{"n_layer": 12, "d_model": 640, "n_head": 5, "n_kv_head": 1, "head_dim": 128, "d_mlp": 1728, "vocab_size": 18550, "activation": "swiglu", "norm": "rmsnorm", "norm_place": "pre", "norm_eps": 1e-06, "positions": "rope", "rope_base": 10000.0, "rope_fraction": 0.75, "qk_norm": false, "attn_scale": 0.0884, "bias": "none", "tie_embeddings": false, "parallel_block": false, "init": "normal", "init_std_qkv": 0.0202, "init_std_o": 0.0, "init_std_up": 0.0202, "init_std_down": 0.0, "optimizer": "adamw", "lr": 0.00081, "beta1": 0.9, "beta2": 0.99, "weight_decay": 0.15, "lr_head": 0.00546, "warmup_steps": 259, "schedule": "cos", "final_lr_fraction": 0.0, "batch_tokens": [131072, 262144, 524288, 1048576], "seq_len": 1024, "doc_mask": true, "train_tokens": 1573000000, "steps": 3731, "dataset": "wikipedia_en"}
Each number is 128 + 24 x the weight over the matrix's rms, rounded and kept within 0 to 255. Layers, rows and columns count from 0. Numbers have three digits each.

# layer 3 attention query, 640x640, rms 0.0353, rows 163-496, columns 520-559
120091102121131138134113095066145161149168156106084203100146107144124125112129143158125121114085119166153160103109121124
110112121122115138181143099143118090115133121104095138109123142147117165133098102142092119145135151131135137117128088141
101175131182161158156105098107094095150102071102088121170180127126091120115092195157108176125137151113116159148114089125
136107118143127103133125112104097112113123161151151127135069124121153117127155091122139094155142103150092149118139118093
123102113153150095112158143154117147151092130176110123117117126104161131107136119084173129132122133169131154109146087155
094124141173154119143124134120142114123139137113098153126141150158082103113091094133156138146152136139110151138147097138
109106126146135133143118157143141130140093154107084140065076110150126118118114103112206127155161146125089118167123107122
105162118118133168098121151137114111166145129125105129177138126104118105134095138112068161123122120097107072129112145118
137126149108129121136103090139106118141152108117119102129130138123111144160138173121130165119130105095141085140099139078
180137145076109109148138100115123119147107153108104148123117104125139155140125123118117121158118140127152118143069093152
147134169079119128135185097151142152137122126141096142104144131167107123133079133098132125065142074161119120114133105099
131128127122069154069128118175156146105147094127097081117116122175151093135101126108133092104114087189113159114131144090
074141163160110128154164150129131140154093111111139136135173171132083158139102120162091148102148177153067144105164064112
135103130161130158142149158118110078102139089135102129131150125121098115133109140116141158135125189095126140097156122138
169123153151133110132130149147143155135121161150135108158093146161157154110131168148128119141125119167147175156125177099
116095115117089158136181113114144073135165143148118108135115139161135126107156089089131127168098163099127166113095093106
086129114094115166141071131090142115142192079114120150088121118160097159098160142126128110193164089126131142082094079126
113075124153176113169124137183100119145097167138129118110123119129077112145138134127137159144096170129158140122151177136
139150187151148122072089113145123153104137161176113107119155160126130151134105144152134105078130123120139167147120174140
124102109120151125168101082140118125129124085078131120123101069145087128119141116111077138125132112131102120126136094117
103101081175147132152113120083102129149078113111114125090085079118108167138117102097104147155115162108142105100102125158
132129066138142165143150149136112108155101103145061131145115146140142119146163076094132100152160156161161159099157064116
093123111121137158110133162119158083148099164095108152152150130140110116125088147128134135116091151122076072171119131081
127133169182116099099108124109127138133117167141169115108119105146130138169116097146071150108123098096112100129126204127
144131134173160104113164110110126101117143135140130134118154102133146114140112149144141132136130151106129152135152188130
146099154086120148128134133115114119139135137159155107126137115100127091091093137135146128176118136180141140087114106087
130099163056096147133146133121164110174124145109166130105106106116082106107113117135113121134089093170138088152136046129
124136143094128134071123123142125123147098109165121153147099166117079164131125128107095145137131107152141129104125122146
167156110163145121120130129125090147122122111128124106156144106144098129138103125164083132135149101111120160120139192134
155106156118144144108100155169146131103127104158133138159147123100106108114070179124151155150113113138142090103147107105
100102097108112156085127163152133109135152125111127122101100148070110135103126140106092124100115156115091115117140110103
106107150117160120130087095174125083128112138183097152123121122140162145113055141103145114120143138157128123144109104150
126183148104126159094129155168139165128118133143153144141142150121151133139115125115158128112096105124165097169126150147
109167086184162140142126129129088148134148150103098158129136183105120142133138112181100110091161126132153166140136138135
123110076122119166084092157150128129119150172123117137119122109139116153131128104150123095177127117158112122150109122137
154138180143096154129130130150161095174142136165166136113095130146094130113080171216132130120136097109120110166124120114
119134146088119148072135097125150096142101116166115105153121143107111137112180154123151113162131149129101127127134115117
147190119144137043126148112091087172121113113093138109156116144188075158194140116148134120098206067114149188130138178108
114140112146107152141102138114097124109139138127103122132126121135120129136148155177129140109100129097101106136117133129
132132113106115127127103129107117121136132086107102104147133178112143153134154160142126144119135157097095101145130086084
148145123134139094108154148096107143103155172100159088156152113138079139132114150137120111084094085099141152124119173121
157163099113121107137151109096106136121101100114098110137124172162124128168118125160139118077156126108105115154094163059
144147177150091122144131137111102170089130103079150129170150116120132130132118101142112081160151129087114142102135172149
126155154128118126115098116138152151069147131128120108150116127116145143121115155146086132131120127118118102163111115126
125152119154130143172177144077136116167168143111106132154147121145112121120081191150145113131083134156123122117136124121
160171098130121126142121127109144094104109110099183106118130076101130163135129143138120141136096119148123128183145175121
119118133136131113127129173113168125159135119208133119127118137152182106142121127088113123115119137153154128138127140124
075128114109114108137134143137124141130144175129144095169115135136073097116121118156114115101145111166110131147193118137
143141138148110110140126122115142136119095159109125159168102147112129145145129153133161171104129151126152147187115127137
154131158143114110113147146123129124120108131114131125137111120132137121141082099124137133128133179157143091091129084124
141133101183125125136140106086130170101111123103190165125139088105120135170129119128114109108192097125137133139168125135
076120075124132095101121113119113120168127133139112117073133164146127124139127174124130158082124109152158142170120140111
100166141136143140144086125130133119103134144128151080132136159138123102144164171137118126087141161109142125094117115105
151150107101150152104154089126077134131102114132108097185124110130045176143149127144113131106153113090119122115114160125
117142134114123165159102100169106149102076141180151138122108148141142133119108137097124153130122091150119149146113077165
136144104111103163140139152151085120099194120121074162146141136128113125124083130090072113145102148129118098123172110139
166168127187121138118128128131092095127160146067101146154158098128110115119123102181119139133106114177096136145175127134
107122078147141129129137133083110108161148094147129131129102102123142135124136095107132130119125138127066181154133121144
135129097139150128143089154110146123149085126098131139129154100128089131088129120117077093117135134139154106131133122123
154111142103142137121160154157148093148080112109130109125170195137151122135159101122161128120100137170125114171144120088
120119139129154088151127122135127112099103144159178153103105138135158103132099117100157120076109088135143120135130127128
084129122120139121144102128118077134116121089150112148184130165134120142128126141092089116137119138139125119073106111138
173109126097110145143164146099136137154143121122104121138146136142151152134128145145075116130123145163135099119144137117
178094127114125149089128091157141104113148133059155110124174127117092159122130114124149113101134095107148124105149133105
177106157152129161093159154135122128134135110118132135152162090157132125106098119130111116158124124112122139140148127136
076192154136105126180099125102131116133173132080136140139086135135175120138158136148122145135143132119127141169097124137
116166127132112118150066140109139098102125143109084120118134147101076167132120188149109140146144152097139101108128131110
141113079155108131122146116125115143152077124090105134141128084174146104126107166131066118124132104140118137139135137109
168097129151146130129119121098132127159155106104118111143126121119111117113121139125116132105119135142172131120164173119
083151158152161126117118133141154113110146145165139135070118110146120121125129115124160114148156141130159139122177085114
127139153165082131125146134138134123127088150136160105104125097192100151132080077135154137101155124169135128145134141121
152156084127145119161131096103116121116150151122152129139162139105153154133145165135112148130140159161147107102117132125
140163123154138115133104113108116119144167141127117122111120138131169106143087129140157146121129197142126106174075135147
104146114157135127169154085095098110122138113080119137141133138145128123137143144149156135138146130143127105105124116146
111156151158112149132064153133114115148175120129130126143126133113146107114126150128090111137127146076121080090160149110
088161187119142107116142143125121139117132108160116100120135164116090155135202168143144124114135135087129069133089191141
133131094123123149109141124120120143160131129174150123087108161142149127127153166076174100088144151148124159107112084102
153112108115147083143123164178105110137131062134097173186145166179118140138089107126110141168144089110130158124155090099
134094155081146109142150146135132123127143138087158131128171133110091142157165135117111156102129114108160096132120156121
109090119102126114140134119132157107190128137121147120112139131145152138128147173119142109115084180136128153141111109129
141091129134147115170147115150145150119133149132148168064143100151163154137108122097163118137130108111137207111097094144
114167157156123107200085100135112148101117116137141144127095121113114095133146153126103149138148145115135121114117152126
129107167090115167141131113186111127099114056144162110086110105116126120151113070134112149141142132152151152164150172114
129130132161080174133142131110128106104146132088132072138098145123108098132119105125133143133134123048116113116111122108
145105114134135127141140147137147105150170160164099136137146142118123126121149143089130124117123131155095130113125094140
140133129121132136140121120138115150100080136136136134099115104133121147130121178142156122121170042136125173135134140148
131133117090105177138084118150120099129147167154108117140145141154103113127145107160145107086132149135136112113139129144
138112115127164084094155120139115136135119122121146152166124148122136148119120134110180123157104126145134162134146109123
116105097114124103085122137111173156130073118155152092093097115116156123152128140111108136130138108118137142174149138173
135115139177163110121128168118139112162092139115075151128124154161113152120078160124136137147123148165099082121147096146
114087151117155154121133178122123142158089162124121074140140115092149104115162145093117109154087167131134102135146107131
126097124171161125109157095127132127131128142116117098123135073159101116140118135138082154120166150159109121109142134115
094148136115142136133101113127123110157177125138091114101125146135104130121141132125133136137131099118099090109115115124
165105121154176152135144076133138113136117135110131115149129131137166132118096133139096144125139106148133151165137104143
117139150138117133141095125137110111131135124131092097154142108120132113120157090163169136152131111095132096155152104125
154075126133154161119131170127125147091163111158116115080128137123136128144134092112154121147125097135161106148131130142
132154126113120091116118090156122122139107135139139140156130134144140131122113124141125131184133152170120141110164162140
106129153145130147141188126124121128081092109115113129107157106112174163126151110138137137149106106088143133133127133111
167119123154117121130093160152136129160148104123137124143134161115128134107150124130128123115144100109132151122126122147
093117145100140150109156093139152129133123116138126092138157113089127133136104142141076128163113173101118129114124139115
089098177157176134115147114091123145107133189099125104128133066100140153130124128114139146130068083108151121131130127126
108102133125144143128127129149133118111140096141101096109111136125093148133114143109137099094161146162097134123148059147
128166098166095137175108106142138138114076152181119103139150139179181109122098134136115161106112110113116114081119129126
117120107152127116157136099140084160110112141096163127169131105124112163132156073167119127163141101138141113109115143125
101126131122142153095114145103110116092127095116091087136137143065105139129135100168145135121108113116150098137115110111
105116137081098184107149141148150135122139126152147136091139151117146126092142139136116115143107171160136121131139108130
090116141096134138161164110147143136124085131137177141119162096138160132134158165068135173125092170152135103124119102139
154131135119100124056125114137134085117161091138119166079131156145076112136127124110117145137144133160059125144100124098
124120120146127115139132106085118102143137090118097123125149106136116136152114115140107175105085124122123132126104160132
118086120089112141155132140147128139134117146146110118105165157098155133109118140126111120130092117133111132124097112104
131120110123123131153144138122153124127124107121125113139138131146200143136119200093115162101134172147139107128117115119
138132119130115122117111106097106102108161131128109187122120125146078080147099101134104143201169152155077143119119151158
137104142135152140100125122120129124135115114070106120126102132132123161162107106121124142104155157153136097130103164106
093104160115112159108108166148131094099146109168104101069121157063108121119143113099098146090129153083096096138126130144
089105157146139089135123120095141098125164107140089162129151096146121096112109081120145113168156139124082143074098140138
138101126096071188130109114163141107113118133156104147124141166133165135114130091089110116135091150072117161113143057114
147154105138120151150170156126102104114175167171119085160103153099129092127119121101143105105126138162123152152214114150
120142127160108127132145146129099142127138101102141133121144132135118124148151106172131117089153106168152150170173162161
141144130108122114138145151133128127151166117118109119123089111106096143140137126131146141145153133145173154149154129102
115145094159112147087148096127154116088127157135132083123122139105156114106136158141122148090135134097127131120138114128
157170120161168098135153123116127136162115088116163129111138147115134140136140123124132099119125138135158162124157169133
163106096146138108153136135143103142127113104112131124123155102138126128117125094178159125138124111135163152141103079143
156126105110144096148142106099109121137147131127129172106157100122155131172108083145124124156147104172133144082143144155
116104111102109139143148140128166116132151130148122148130189110100160119127121145075141103119101147186131153072088136138
113135143117134118131075154156120118144116127098125116107097151139111155141151157143175150172130136142153103140088133142
114153152126120138097063105160111138123140175114144073117144141142102135115118137178184129130130135114122095133100135089
107154171153109132123138121066137140168167125095089106104119156136137122124090134119059132131141146125099138122117123113
165117107101147094112139097155108161116120110112130150130146090149118151149178156138117124170123135127176131092161121093
154172138123107166135156118118137184105152122090101154106116103141143134122123119139107085106133103103140196123141123151
093146168150114147128065122154112122125148109115094139126151166108082137106115122130102135122155120090135127124153148120
093136103136151107101102144113123105155111128108092098120163131097105114116083155151142148183118145107092183143138123150
101105119096141141102148098133142071144139112126090161126132100135174132123118111101115170190079105177078136137131146145
123110082109111141106154148103149094134114158160144109110131136107144099090117111152125116127120130169094142137111079138
139086083125109148110132121124145092140158115147128177116180144120166108135097114126144126132129143124091149136086128124
108106074121153087126113117137132100107090170157113152093124108143158080133127102158154132155096097123083165129120128144
153092119125135129094085133157151160113135142123100110126131108049082134132110088123113151142142129083113106140122148141
138144147166123115101110109150160121141154136106143137123163158119118173140142144117130112141140105110112118138144168110
163100176144135119136122119175109126122112146115109162126113132113100115129106155153132127123125144140117106100133114130
115141168105139177145148117093110128110135158099103142130165111181140113125130092122074135122141124159111120139122124117
141112100121105109119120105147152132105145094109113103126114154149143085123177143094122115133125133115182171104121140105
146091173123141165130129131088110144103141108149133122126138124119072134128092158125097124124145101077109127122132090098
165127123163144154137134206143172143092136180112111097122127159110098157120089105135143103108161135061162074132107115138
127148122103094098093133088128140127111125120081122113176125101157125116138118124097084126135114134154112163098112159129
072156121130100156156127141152117087147116102152134162151127119175141131122132094128143124163097083118110097115138099095
119119141126139164124155152122132119062164148128127069093133125129169164139161102087139129097156130133107121122159082078
146123149139123109147104109159119155117088164132161125187089108127136119130094143109095129101123057085145180115132077143
136151133157125090118112119097128129133163117150122122153167134159141087119126141133107120190137186141132112100122172147
130100140123144177108152147123137144077126127115136081098060130106119148142123083113145116068147082135130147168129081115
120076163147140127126113142077115128122099109139111108121106098109111150132144103138126145074132114129138135147085099136
128069087117161173140119194134118132106145157158094060126141155101119175139116155107160159098125146135112080122110073092
133130132093145151096146142131138098150165108107104126152129178075111119129138116125144120085127121201138106227155075126
132127117165103096139117151087133082104158121141136141110121158141146106124097117111085097168147109082119143111128172128
134143133136116084143131101102123114134127112135117179108139122188144095124136144130127124189163113116085151078100159119
090116142115146159148123135135104158124122154097137120157107085130137113117122091163162109112115111131156160149151102169
132158130130152088150139104094146146135116130091159129153129118135130128128156124140113139094098114119164138136141104137
114102123106120158154109142168139114113124191119128132131110188115130140113136149096129142112110139123139125125118070102
167133114130146064125108124097107100128101147122099180134152119205128080137094101126141137185155104173068152090085169141
147124143110151156190130111118124126125103123083143110147141104159188118099127113152146165092133110145148144127161108153
129165101118097180099126108149107137094116135116118115135133129102138200130154118076118134087109132100124121185126145124
086115124118113168138139109153162122123104164152146135124116138128141163104128161082099122126087130127134101129104117104
139158078126103149083095133140120120134126152128140123148161145179124158147135122107143151149117144121093135109108129085
121115135124134140098133143118066122177147121101091104105131162142110131128133118139123114135111130110154157134101121146
102139119106136123071127132134115121103137123150107136095142120138085178143140144185097137122141164137091127130064117089
121159165105105148126137151075103100149158138099103113124147144104083125116151079152149147112102115061085123149137155158
116136148132106118112116110128181107105129132194103107117151156074159152120174174109149124117112130089141121143110106151
132152091171146061126123112089076138135134119070147135122114099153096142161116091142139113133146108153158147115125126136
111124148121130141133135097144095146114159112101146125141110101120141125137108112150112135111117143090152145120155144123
160143156127146129100142131088150133138114113103107109141117133113136123124148114121110112101132107122147115118119127129
137159148145156098128143141111093159109150131110158094127109117154109116103157126130165146141109143120146142098143152129
133122152160160097112144094085108167156109127105127123146129088122151140145103106143139135123187118114171153117157137143
183132159126115078121066153134106106137129128092114143134171159120142116154120146155129139156161155124133081125120130138
135173095137095201122071126143096078160124117101111096129137180092113169117144191157091164134126155083130140160130153128
126119130127148137135119146117126160153149141087148107132145092109109120130132109129140130134137131154175126105171126102
057150106119171118161112168124119120131126104133168103168100127141137148137145120115124142133161122109105194151136177156
084147105137123132139132171171123081158162137111186129101133151103181156135129162094117124098119174171120101149125108111
144146141102106131099134112111076136115135142121143095174085134134064104108114081138090123119161131144129125150121119104
099132141104108126148098090131159169119091183110128135099110139106089101113112149136130141138140096087151134160108143135
165147184123091152109077150104088116145128127097135122112117163141121126112102119157143159122137141110151094101125132124
114141141155129121134150084103151151132098121122115113137105098144123148120112137103113118113176109089119128184100137113
132149076126116142096137102083124139125148130151110144097149131139145071120120158120135152107108104117146151129127148151
155176153137143100141144119137154150140116079094110109106122117130120141128143172141142129112137111153137085132099104113
158158151136141109110097150128106150108126162146136077095113132143065132129146135155137117128159120071128112141080180104
104138107098063186109111144102081116118163130116099141154115146121068143120122096175108161160154118113056107148094134114
141122131128169111124133152134102145130146137092114120160159133130124127117135119146096104137122185116126102138151152133
132153185153141125156141156123122116089131146109122175107139114131165139154152134196086167117110137148131107110154135149
129069098115148099128115160117141161152111106139148173135177111128187094121097126124136132150079097152127140109123133163
102113138125123112111136137109086097103177117108181131129180110157122160127097146133110113136132145101118092124110128127
125063141123163119154183124134164163118083116177149142174145067129169104102113112081122128110109135157159149122184090134
086116093121123141108144087138103135153123132152162139147132138138160146142095108094128102130134118145115117156111133133
094158116154123153131080128140112120152162113156125145123144146136107156110116135142094095136144141091101112118073166106
161121159139139170105098135111154154137153117111128153135114120128120173121102154103112108110105066129137148141118132112
121148116109163088133128138109093171142109117101181095138106144152114165126161128113173125141122153084178193135128149088
143148119131143135115130161118084116125147115155077127160095162101127137115141109121117126131132142143125157133103138124
130149192148108121130098149096104137140126104125084135139112151138118153118152156176129180112145143094141068138110099163
119134151152136128130070174079078136105134100081081093118117171091109175134139162163143135136149149127132141151126111151
142092131119174141148158108090120118158126140101076166118142111148109135116133139107107110134100107149089144130152156134
166180163123120177153120107143158182136108145127195106089108169145131089132135128114114107121145144124152107112155167093
138089112135163132148091151143133115152135163126144123089110192136138109140108122164166129154120152164148117103162082125
100154157128111095130136101135134087127106119153111194165170119140145141161112148127145137110110156141124123130132117180
169120094120125109108090107130097096113140107147101100137131108122128140122146148151128140168125101082130155088105163122
079151113152118149119136103080133155115090161162154107153120111111147084093104068086117142102120093103120114169123125115
118107092094111103130139135150160117143136132134141161093152106100145127113124088109152147160077110122085149130123139159
101135229129132131142069120125119144139124095110150095134088142115058121130108105140100136095156154090136093144066164120
146151152139143124132085121098136155106123105196185089139133138120080132136140088131153143141143100087117076151134152146
137123104120135139123150142096140137119127125126143145098131098118160164129109154091155140126137061176124150086129108144
146134099099140157156158118135120120141104142102143114160121143122118119132111137138091120128138143136162131114164092113
082155170124148138070144121131137113093099145122171086120134155126135117137118105103160149127099129168137146107124128135
102111122126133128068171152102157110154122136115140172121184109128155097105101134101116100133095116145095150145128112145
101123112138113140109141155117125094118129138126109142088133156180167143120145131129138093152139136130127147140119108155
121143174108114125174073136166123098136165149109146134089108113104100136154130135164144127142165163108134097105135167161
138116136151124147142123178158151152109139095141190080142094118119158133147107114087064128121110146142120119114142156109
107163148156105164140123106143129143138112131115106095109091124097091145114121116142119122080128129067145084181134146092
152102080125130142112151134115118154155120123131120159105162154099154091133112099137134122169095125165088137137151109148
137144084116103151148128105101136144128109106148077129102103131147159121161125145125137096133166090075125138102138099120
076149119085127130112114149128118119115139118138089064168110155145123142115191116151148128119121157104126116148076141085
097116097123117133128153121149144138144122179140121147137169128155133117127113161122156109152109132119107140092135138152
096098083111087108105133140089132126131097155167144108110124120106113084143119109101137115158127095144099155174147108116
134119125109117114160111120131139116150143146150116135081146134096137117136139114148121109127110115099164115100110109131
148075095129169144111143114096140148121092103169124110126118130153116137126106131097126120123125118140108126146103080140
137125096128162131135180094086121155113099144113160131132139092142147124137136131115147115114124134123179088117166132133
158146179127162122151075151138131137119130119134102136091113103137108139146151121177130134119156111132150087112131127126
101159156145117178097126107099122137145099130131102106112157142097137149132113124108155104135130150155143092144128091114
132136155145175095132114133142128139104103115122130121090115123153110112129102140112133130108134129116133095115153143121
130141133121129155117138101128074144108067140144170136126150094092150139126092129107094163122129082122129154079117171141
135108135132114136136126133176160119141140174121112130163140144120154105135132127110110134182108153140126102139097122147
110152134143118148120108132094098113143084138110138107129147127111135142135123124124177164101121139152119111113124105133
118121130144118102100155134123159136125154115118132182122112123167136164136120104142115141121102118144142133140122130130
127094149151133157136158141107112078131126114119095120132144148108173111153125121084102117148136149129133156125096124146
115145116149173194133132146115099127122144116099130092131130138116130106126109127101137096096158126114130121108136121156
112154122107101150103139093123159123105132098125080124081118149132120126135124122139106125136140133158153134151138136134
071159102113151126128091117111135133143097132159132105171112086089113132108130142137204146090132099090128151127118136148
156148097117161102156135118155119116188093123084152130118123091106126151129121120092130135085131163134129167108162120177
134176112149128119154133084093141127116108132114139089119130114108148138107100132139110150114161109131137134123142139145
109125116139138148133131104156120084153138133105130131113133133078155122125133159136129145136103132136133123152131096160
094107119133145137121114114102100138137155124129102157149149133114117121129127115122164108125114166148104097129135111159
166106154118146106141145089137155120100129110176138151133116134166121128148110095118126155158111147153139175151125120109
103132150141139113132143106096138140153107125121136125106132139142132145125103123117093126109148119147127128115096147107
099119096132138132106085134145099121149136145153102156115127133103117118113126145167113142186103136154128120148129148121
117164119131116128186111152113139131072148135169107085127139134125168107127192103133161129124102100125148097114157126162
144131113144101140142128156125112109100127121157112125139147139147133103128111105159101153140128094141116150147112157139
135122110127143140132174090123138130127109111128117140156141118151143137127078101093110164092147124116140133130131162075
108146116183111109138151089130112117114106130108115137073113146120149156114161128153106145109125113130143091159130120141
149169163134124136157174139146152142145146079101140126131122145165138129088118079166119125114116117153160128104132134120
135124126105151149139116180113131131127127135114120146104132129138109124127157110124149128131143137178144150111133116161
144092101148116130121100097098120097110163170116097107171161111118141127126109130131159101137132148118089163151113132137
108121110117143156134149120154095116098137128120121157095136134128117136107139071145146121091154143126105133131129105141
135135151124146157121128159145133139110104117113094116122145160085134157122117113177135121119127154127132098135116150124
095119098133116118110087172115115115160136170095122086132154081112172113115153142143185114087143134125119117148153119120
093112150180135084111114074161165128128111104078160126140093136119107171125128134125135096092130155126148135134102108121
160127141117140111156107144119081135131114115101143136081130129127117156138114134189119122096136115135133146198145109134
125142149148141064159155134110089149146116098092153160082124113156115180139138079153143121107149111142159123114098134119
120109119147145120179120116115111092140179133113106126145121128113135145112150101121137110135134121170108148063116139135
142147150143109160167119114158152118128119124162168149140107154155130109129133133096135113127130137093133124121140140112
139119118150141106070077130133122138099150191105126126134135102134104147119143109165156107148121160166096124117059112154
085158078120123126139134146133092143151130102113119118111145129148125085140118116123083134096131139140128130084113148131
135156122126148117139138102155145149112156158116110148135147173148117142152091173113121101071148129119108150120151163135
153118133082105181167141115164123125089123142130114167091130110100090082145124136139116126134136092149114097136140129097
066111126102130141139090154145107121112144118125107174085178124165128113099150108139114129164136127137097117102112119148
106124120130175125084109092172129112152101134113112147118139166082103183132114137149126131151120149130146082104106097098
128132173143124104122145102129142156110097156121136123148104119110158134140176093112137148173135148121122107103114154153
112114120103118096128153113125113085137112149148106125099130151130160143116137139143126121151142137157143134159074105139
118126120119132139148115116159152087158129124126145120106120155171151160136131082109127132169133109171120195146122121138
080094122159093114142090101082137119126124173156100119057101143165117118115133092145198128132124151124133127162121147133
134176149095159159076144132160105165149126145160135111180142116079113104146129135139088141075109133084154113158138124105
154167139109138138121118091148146118093136102119116116119167138140144133143109142115112125085144096081132143138146181139
133133103154134144092137144116132126113148143168076129162083108133141135136107129142113104150101166056119090136127136143
141151108125117143129193089102129130062160126094084150094151148168109154137077117117142114104136078158098194106110138130
112129112149105120176146149180109111103142102134123132056093129100130101134146115152125126134121119211131126118118145119
150099129094149161104139152136141150115161136103142154141131151127111134136092097105078159123109152133111128131154088121
130169141118122130132130105107096127128121144121130126100147108139123166132110156133153148130133128110136147139141160154
123111116143096085130136163127098137113149125151122131153129127120153129143157115150144142117104127125140134102096133135
120131137104163132156141106115146114126148113121160138157115115141142160113123140149122131125119131131135148148143122143
132149127118119178125129135136101126138103121113090121109139154115099101115114161115133113114145124122125114135131123099
137132115144116080122144133141131153138126149125137128112088082141132145133097133134139151125141142145144136112127127123
101141113155100114114113129128150129106158137139087123133132161132142110138145096126098103121107132135133125166106122129
145149120145153172162117082118100129113111124132118116115125145114124162129103144116141123114166126107118122098129154131
146130136118126102149115110109117151124094146119149113145122079157143179116112120110104147110156068137154152082088142143
137141111127129153113129125143122108116125116103087120127128148136171163108114123102178097122137127136093108151132118093
100093121179109162101151172150137108167108153115148101145126142138126131149126122151157127149115168150139172186133129091
133089137125097105119169134104143143120105139101105136156119102181153146122104115135101117155118107135109126154130129122
155116093129120082119142161130136125073128103137085140147164112148132117121100110126103115137123100130143145110115150111
091099097142171168131100114102102100140128127108138103130108133126125129114106133125159152119112108153103138127141121163
116117169148157119120140083119128129159087162127142135102091105109103156143145155106146150104140155152128169122144108165
128087126124123167110078124156121126129139145126104172101118166091131137137119132131150105133108121140132133178098102127
130123131107109105117137165111162147103121117132129139154154116149137132115099121108082127131138095122113137109133152109
156079141154132159126113117102117120132132128125156120135114112100144161163154118149132114121126141160132143129143107160
121117144138127152143175066170127112152110144109154121121173107081142158133110089132159146105129155142096164159154150138
099136116156146131090043139105105099138114156148067138109128113075150124138109142149142124154164169121102106155138131159
103134102112113150123139128183162095128145149148089156148152129105175128111116143088147172170109133133098118127140151088
107152132161117116135123125141106120162135169119115153074123124137094162146115133126109128119137160127121108129101126100
065092123134121157124115151196124109122122154142092149113150120106137089124126134180149151174123154140136124132136143153
082083126100157154133147109112132117173170128148115101087126151136123137136154108118135124110140169105113143115116141122
153135208124128131096103067152180116132120133159065108124095145068137128130158159141151111086120170114134086171123137137
171127113157140095147156125128125120119123110094154157125095139187089135126086090141125137112159073180166174110103132094
128143142141137138135152087144129151130137125120150129157098086139147119139112112131136125108143110097149125124110125125
169127136111159151111156098142126132099150105122127112122096103134145126129130153092122120102135133104150083105145117110
163145163127131094128150121106150174107149126149175114144140108139077130126119133098130121087131119091142148132112164117
168175151120159092139178117132128142135103085123161108091097125158137149139102109129115143080137109095197118123175123063
115154181098081113134124129122146095156153071132121151185165102149150141098077103109069087130126154093071122099099106118
104103122164095137135151141141120111127148142105092122096109146105144154132133124144110081140123191129113133135098100150
160131127145139145120130124126170140143186123099123118185166078163131071128075163162134131148105076131124095118150126096
117153137134125105131139122117121118126059124098197097104149126142124156106116157125170145109158078134147136124161147154
074179140151093145161129135139115087194186165154117138122125151101173137113165121115114105153152181168132127130116104152
124113079107129127083140140139087109087098161140121152119122180132097139143095117169161131095144157176118137153116133109
162106116137196126136132146099116147128092185104160167123129134095106119157114151171121163134097098156146155141095131127
117092153115142153149105129099128141172156122141110159101139162130166144133135134100128117124138142158134099097118069156
178158076094114146117115119132127145177124071102096137113156114153120096119115122084158132119153100152135107164118133108
124106105130099120145123114103098150165135142129118110111180127142149107115087180147121145134128137131123105117131133132
137156127163156133144133137127133117125142116099118114086111130122158106131124189106136101133144149136128097118135108130
137163115137153130065134117144100113153122164139147110147132160098107165117137126098155102151109159134146095144095143146
093140130144100114117121142103083084149112163126099199088141146123179183145087083125087138158137143192067145144091127142
104141112122145174100127203172091123084167110116128098125138181141107129133112094130077087080126137129129125129132103154
136135081138102158124117152178130143106149136111107168139123124107147142144160121174105121119107132146129091133144086155
085099102116117089111099149150099145173105119117157134113102147101157135123196145138143141148111146135118112138131112134
111130198134113136157128114077148130133140131133105167124127088133155139131111100107121089141133127139130151156132132152
144123115101125125142126098155155159097092078150141079124121132156119112127159119127152146126129125155151125129141129079
062168136156145101163081125117136101178165136138128117157123149118180180129120063095138111100128155116109141120149101132
094173131112098158108099117129083083132138131128122178127133141118130153119121116126105138131140139133096162124120121166
162133165114134161102162121134148151101110128121144104142084090143166111114151148112101124121137098112146113102156154089
125117149136136096089095118119113152131143162071160113108153112165073133122121140165147135124137131125137109119135155110
141123145164157115118143136131129135163117069111102131163160121203133106128118136122143110119155112170129117110180144107
147176142106136129135144151096136127120111111152094115174137149119104105143157141147125128100109168102112123151158129148
134138127156119135160099098110132146144121110096145138091153102139079132137124171125121146137142137111141126142104132099
113116080129110192127140161149139138072131102119121150102130151129150128155154129077126131122112086159100160126143146150
162087110154125106093123121126104133125135151135155113105071087106098118115104101132129155150122117105166101132135130102
090107105148105104121115111097102134172158191116127135109079131150128125135117121169129112121150130135140134194117084133
077140153117087169197179129143095113107159161122114177108168132149200150128114080103109127119122180091142116071120093104
113175086096168116107100157133134176087100114123134092111152062097092128120161161149133147115156132128146126112095159142
115096174177104136117104097138133121112150169117168146107136112128143111142178124114147150126104116122118083164115131171
110105145143138147112113099156134138138136156131101145132161126129155158111096095186150136162104133148099164109105109174
151124121095155175104093106124110126113119130148164129095122105137134122120135104126167136141116189130148126176113144109
150096184133123090164114123118138145110123144153111090156125131123131123139170131111144125114118126126184106178113130153
164122120138144154111109148093083125188121138144141166113119102118154150139102112115138106112148125152108162109104122147
140110087157144110094102081125097119143106093113159190111185170117081136126090100106129134164161111184145184102146106129